Weights of a small transformer language model.
Size: vocabulary 8192, 10.5M parameters.
Each number is 128 + 32 x the weight over its row's rms, rounded and kept within 0 to 255. Layers, rows and columns count from 0. The size above them is the row's rms in percent of the matrix's.

# layer 5 MLP down (transposed), 704x256, rms 0.15, rows 414-422, columns 128-255
size [101 102 104  98 106 107  96  96  97]
[[152 127 148 190 118  98 117 152 106 153  58 107  52 102  73 111 126  96 195 179  87  87 139 141  92 118 167  79 148  97 137  85 167 162 108  85 128 101 137 140 117 107 117 161 109 136 101 125 132 116  86 159 128 165 176  89 149 141  88 152 137 125 115 129  59 114  75 188 120 152 126 108 125 176 175 149  46 126 118 126 109  71 117  94 174 145 132 132 174 155 196 145 137 156 141 154 177 123 151 170 148 116 127  82  84 141 170  97  82  42 157  62 132 128  83  95 148 159 138 106 129 147 135 138 156 148  82 156]
 [173  93 125 149 156 112 168 167 186 176 131 121 142  81 113 106 145 180 168 105  81 116 118 131 165  71 147 127 157  86 155 122 176 172  84 159 127 175 130 144 132 150 121 124 113 141 104 151 168 101 139 167 146  88 122 151 123 145 123 166 126 107  76 118 152 126 184  70 106  63 127 135 110 171 155  86 171 124 110 131  71 140 141 162 189 151 152  98 102 107 141 143 227 165  95 177  90 123 123 110 116 163 144 127 119 168 147 151 169 130 154  99 152 111  89 118 154 163 128 160 115 146 168 162 143  62 141 135]
 [153  87 102 139 122 112  96 129 130  88 107  49  98 131 186 157 153  82  46 173  93 202 168 149 129 157 141 173 134 124 112  56 149 143 124 131  75  85 107 123  70 142 113 124 178 150 131 132 174 104 129 124 116 116 107 171  94  83  75  69 192 100 196 173  96 147  84 112 102 121 169 175 156  93 108  97 103 129  90 130 198 131 134 113 164 160 105 151 122 137 107 145 121 138 114  78 121 143 182 159 132 136 106 125  89 121 112 135 156 173 120 151  81 145 147 171 124 114 157 109 142 111  84 136 133 154 157 138]
 [146 110 125 144 107 102 131 100 127 116 149  89 101 124 137 173 130 134 142 150 161 139 122 125 133  96 148 147 141 128 137  85 131 143  69 139 119 167 143 169 157  88  99 110 131 108 161 111  89 121 127 101  51 112 197 125 211 109  93 163   2  99  87 113 123  55 118 140 127 189 101 157 162 167 161 132 142 135 122 176 159 119  96 126 126 133 178 145 108  92 108 116 167 120 114 150 125 169 110  61 172 127 135 160 171  99  98  66 104  92 183  84 125 133 116 124 178 196  83 105 100 179 134  81 147 178 175 108]
 [131 114 172 105 155 107 132 116  99 100  95 140 187 148  67  74 157 113 118 144 133 154 238  47 146 115 129 114 156 151 104 163 132 102 189 141 111  94 175 141 123 153 144  62 112 113  89 172 128 192 202 156 103 120 165 183  74 150  91 215 134 106 135 184 176 118 132 132 126 144 147 146  99 102 159 113 117 104 114 112 111 161 115 113 134 144 120  80  90 171 106 107  68  70  93 165  76 111 141 132 121 172  78 241  86 149 125 115 133  69 125 153 176  88 112 111 160 133 116 102 132 167 100 115 149 131 150 132]
 [107 135 128 203 143 125  94  76 134  83 161  91  88 135 127 201  23 133  82 100 175 165 136 133 131 116  76 157 120 197  76  85  91 157 146 120 103 128 154 132  92 146 138 149 125 180 118 112  68 137 208 157  80 145 187 113  88 130 163  87 133 124 196 119 115 129 137 114 103 122 128  82 120  67 113 125 136 120 136 149 163 120 150 170 139 115 103  95 135  91 124 133  80 151 111 118  65 160 134 133 102 108 105 141 100 133 147 118 137 124 157 103 110 144 148 170 131 118 126 139 141 166 116 164 113 103 159 137]
 [125  98  95 121 130 125  88 116 139 102 121 152 164 144 120  87  63 159 150 132  75 102 141 185 139 153 109  44 119 113 115  70 140 159 146 148  89  87 149 148 132 108 156 118 117 142 123  71 135 115 166   2 102 151 168  98  99  73 100 140  98 130  81 156 117 169  54 110 116 171 135 114 175 181 133 118 129 102 148 102 136  99  94  77  75 157 162 152  93 134 144 138 103 140 105 175  66 140 109 149 165 151 108 111  95 119 116 145 195 143 139 114 128 129 143 159 107 110 131  97  74 110 100 118 139 171 147  91]
 [100 107  98 138 138 145 144 145 164 118  95 126 141  99 192 109 100 160 125  88 119 124 159 175  92 144  63 161 155 129 129  83 174 149  91 188  86 100 116 160 202 117 127  59 134 122 116 178 139 127 120 145 197 153 152 110 129  97 107 144 125 133  92 131 115 140 139 166  64 166  94 155 155 141 104 135 151 114 151 185 176 143  56 123 104  63 107 179 150 109  74 155 156 147 126 188 124 137 157  78 219 104 130 174 104 155 138 122 133 108 150 113  98 156  98 141  88  99 153 162 117 140 151 100 157  93 163 162]
 [ 77 110  70 126 157 153 116 180 135 189 151 112 121 118 105 116 150 108  87  75  45  94 113 135 118 105 150  64  99 127 100 118 108 176 119 149  95 133 114 128 101 136 148 112 127  71  83 172 149 125 147 118 147 147 161 106 130 190 137 127 174  54 110 173 143 170  72  94 103 141  59 147 141 153 112 102 145 179 129 107 159 180 108 199 128 162 138 198 143 108 150  89 176 169 140 160  92 110  61 131 163  99 177 151 111 178  89 152 150  77 152  88 131  71 153 174 114  66 148 123 131 115 120 148 130 110 138  97]]
# layer 5 MLP gate, 704x256, rms 0.157, rows 415-422, columns 128-255
size [104 102  98 100 102  95 100  96]
[[145 138 106  81 139  83 123 168 142 167  93 130 132 134  96 110 168  84 176 125 157 115 139 133  88 139 158  91 151 139 152 198 164 121  88 118 163 135 163 165 142  89  95 205 133 173 134 157 126 145  85 147 166 129 100  74 109  54 169 140 131 132 147 114 117  97 101 130 117  76 123 118  86 109 137 109 141  98  86 120  47 168  93  60 200 118 210  83  88 109 127  44 180 108  85 111 119 112 119 145  99 129 134 139 103 189  93 115 155 106 173  90 193  56  90 118 135 120 152 160 123  93 176 144 126 119 145 141]
 [129 123 115 154 171 152 145 109  98 161 103 122 129 160 137 119 101 104  82 139 144  73 118  96 111  85  94 139  99 150  84 109 123  97  57 209 131 157 142 112 167 112  86 174 154 189 123 163 107 115 147 154 124 209 106 183 129 123 123 151  81 162  96 119 180 130 124 149 132 189 149 159  86 134  84 104 166 147 134 130  81 104 107 123  87 162 114 138 204 103 101 143  58 157 162 112 118 154  95 113  93 202 105  72 149 104 119 136 184 134 138 123 112 166 143  84 141 108 125  84 193 104 114  79 129  83 137 127]
 [ 97 196 153 125 107 127 145  80 122 110 137 148 120 140 121 130 114 133 123 180 157 131 156 125 119  74 153 162 131  95 182 125 123  30  68 183  93 173 142 129 147 153 134 122 150 174 102 141 147 100 129 161  48 178 113 126 162 161 136 137 132 121 109  80 150 139  70 115 188 179 132 178 119 150 121 144 140 157 129  80 100 147 105  82 154 110 113 115 108 111 129 111  89 167 178  88 104 169  82 136 105  55 129 118 163  89 163 149 108 147 151 151  96 125  95 129 104 137 166 104 158 164 124 121 179 176 127 118]
 [187 141 112 151 169 123  97 158 147 146  85 114 141 143 123 101 132  96 130 190  85 153 106  75 114 105 115  86 124 125  86 170 138 138 142 117 182 216 113 142 119  47 128 111 161  80 119  96 157 121  83 144  87  99 152 172 138  72  69 143 121 145 147 137 162 124 163 127 113 128 109 130 111  86 153 108 116 142 120 174  68 134  72  98 134  93  91 156  84 149 130 141 135 116 187 114 111 136 132 122 172 109 210 210 105 167 105 103 136 145  96 166 174 130 131  35 188 114 191 148 105 162 125 137 123 130 167  74]
 [147 117 130 124 107 176 121  74 124 136 124 101  97 111  66 138 137 147  92 137 151 172 129 139 202 150 100 150 178  69 143 138 156 178 101 124 176 198 104 121 128  92 154 110  90  87  87 122 139 125 183 163 133 136 134 153 137 154  55  49 104 126 138 152 105 117  61 118 152 113 155 142 110  77  76  82  89 122 144 111 132 121 137 197 157 143 119  89 100 129 128 118 103 130  99 137 180  45 117 136 127 101 109 142 171 115 122  94  79 133 166 178 145 156 143 185 106 121 138 100 145 152 102 104 162 145 117 185]
 [ 89 144 118 144 101  72 144  69 155 146 132  88 105 121 120 127 128 128 121 105  79 152 163 118 144 139  65 176 114 139 176 144  83  95  99  95 105 137 184 148  98 159 164 117  58  90 163 102 165 181 111 132 220 171 150 119 179 135 178 163 135 193 178 148 106 126 152 117 125 108 154 136  96 138 109  91  84 126 139 189 184 123 120 117 148 144 188 117 167 137 110  82 162 117 127 144 125 149 122 126 159 104 113 148  98 115 151 138 161  66 124 130 153 115 111 149 179 127 209 108 126 147 129 117 116 144 124  84]
 [103 136  90 109  93 111 124 112 114 113 190 165 132 161 130 116 134 102 134 170 158 189 153 137  99 110 162  66  94  47 170 174  87 155 144 145  24 103 137 129 106 196 102 103 158 105  90 134 154 151 164 145 167 188 112 127 119  90 147 141 178 127 120 129 121  94 130 127 170 117 165  76  90 148 107 127 198 135 148 133  82 238 100 157 110 107 113  86 150 142 107 109  85 181 188 124 122 121 149 101 152 128 122 128 118 127 130  78 121  91 129 123 156 149 180 228 103  74 163 118  91 116  83 104 137  63 115 143]
 [108 157  83 130 121 137 135 150 135 141 123 119 147 123 140 138 136 101  83  96 137 117  53  72 165  92 197 181 123 135 170 122  87 119 153 154 113 133 134 192 114 118 120 126 151 130  89  69 144 112 143 173  98  98 134 147 122 152 136  75 126 139 180 157  68 107 110 122 106 146  68 165 100  58 131 113 147 148 106 113 144 185 126 143  74 153 121 125 120 179 136  67 173 144 167  91 128  66 147 115 167 154  88 101 139 138 108 105 161 136  88 126 143 148 179 139 137 110 127 125  66 171 141 153  89 119 172 152]]
# layer 5 MLP up, 704x256, rms 0.157, rows 415-422, columns 128-255
size [ 96  99  98 104 104  96  94  91]
[[191 175 123 135 164 149 135 164 186 130 191 133 147 141 131  80  68 107 160 123 108 123 138 115 128 120  88 101 188 180 118 136 123 124 107  91  85 110 134 122 152 136  91 112 147 177  62 152 129 157 166 141  72 136  77 107 138  84 132 217 108 170 154  85 100 109 128  81 134 119 100  99 108 141 130 129 133 127 146 131  77 147 152 103 120 120 198 120 118 129 120 104 151 123 125 129 119 105 115 132 151  64 111 142  55 226 174  69 133 122 115 120  90 147 116 164 119 168 138 120 136 122 118  86 132 123 180 167]
 [120  94 183 108 157 161 163 126 158 121  87 173 183 205 110 100  84 146 137 104 131 141 173 147 125 144  43 126 103  69  98 186 127 133 139 101 105 131 127 151 107 104 111 145  75 110 106 143 143 169 117  99 130 140 111 119 117 132 158  89 164 108 206 109 152 168 124 144  82 120 140 117  89 105 117  70 175 150 117  76 131 170  72 122 148  92 143 123 119  63 145 188 134 204 134 103 128 109 129 144 136  93 148 129 108  70 147 165 129 136 168 117 195 167 162 128 150  90 143 130 118 105  51 100 120  92 140 125]
 [153 176  61  96  38  97 174 166  90 156 161 106 107 140 158 107 141 137 110  77 173  92 163 143 141 172 172 157 128 154 137 147 143 145  71 111 140 207 146 137 154  43 134 161  84 115 145 123 157 142 154 156 163  87  94 170 104 100 124  96 146 108 134 110 198 122  45 199 112 114 144 154 128 142 136 136 148 129 108 163 167 102 205 173  68 166  77 144 123 166 149 103 176 134 119 226 100 135  84  48 105 104 149 132 129 173  58 102 124 154 123 150 139 100 122 162 154 100 121  84 105 136 126  61 139 112 106 135]
 [123 142 183 120 160 165 170 171  72 133  49  93 169 132 101 107 160 155 108 156 166  80 119 147 112 159 131 152 155  75  65 108 137 100 126 159 134 112 122 136 108 203 169 106 122 165 140 213 142 133 107 116 107 100 167  83 102 139 133 122 210 100 112 157 135  75 150  61 129 135 110 100 195 130 122 160 111 156 166  97 132 149  82 140  88  84 117 105 128 150 122 174 143 119  83 112 139 134 164 181 131 146 118  93 117 157 111 193 177 136 112 139  93 125 115 136 153 104 140 132 174 127 185 138 139 156 136 108]
 [ 79  82 140  92 146 151  98 156 142 144 149 176 138 179 105 171 124 119 137 122 155 106 135 140 168  88  74 163 146 125 126  84 150 143 141 110 118 111 156 117  70 108 148  76 125 207  95 158 111 136  91 100  73 137 138 113 185 114  65 127 138  94 159 159 164 187 171 130  78 136 145 145 106  97 192 174 118  70 154 161 148 121 142 179 147 142 108 127 153 157  61  78  86 174 129 141  90 142 172 205 104 167 174 128 135 130 144 149 103 131 179 129  60 112 113 145 118 174 132 117 136  51 128 159 110 113 156  94]
 [ 95 167 121  73 121 121 103 123 119 152  92 106  52 127 132 118 168 105  82 101 158  93 112 148 209 110  98 138 152 184 131 128  89 158 171  95 174 130 200 206 125 144 150 101 147 109 124 129 142 108 116 126  59 154 117 166 106 149 167 168  89 133 147 121 109  83 129 169 133  97  69 138 184 118 115 120 141 183 115 122 107  83  81 157 106 195 141 142 107 126 142 156  79 230 177 156 104 165  96 200 123 134  92  62 127  68 134 112 109 174 186 130 118  93 167 118 108 117 127 145 171 166  88 127 179 123 141 155]
 [128 121 126 140 116 106 114 218  92 119 173 145 136 162 184 108  95  83 133 132 108 149 141 115 108 110 130 132  92 156 123 122 140  69 133  98 134  93 123  92 104  96 147 147 118  90 181  84 101  95 196 136 102 151 140 122 188 107 107 108 145  66 136 178 103 129 102 187 134  99 118 172 107  89  96 112 161 138 158  63  97 118 126  86 119 108 161 115 144 137  77 138 149 139 130 127 120 203 109 140 114  86 157  94  75 172 118 172 146 134 160 194  63  63 159 114 124 111 118  77 120  57 176 145 192 127 120 148]
 [195 127 121 156  96  69 142 114 103 160 112 145 136 151 141 116 162 170 102 127 161 134 116  51  78 119 116 131 125 124 168  88 120 194 119 132  91 170 131 108 134 165 145 105  95 133  86 120 124 129  70 127 181 106 130 116 126 127 230 103 148 169 200 152  71 198 184  94 142 156 139 132 155 199 162  95  93 113 111 127 136  98 133 149  86  75 143 176 130 108  79 135 133 147 114 123 177 120 113 158 155 136 120 153 122 116 129 157  70 135 131  88 157  80 150 156 182 174 124 176  97 137 137 145  91 172 108 126]]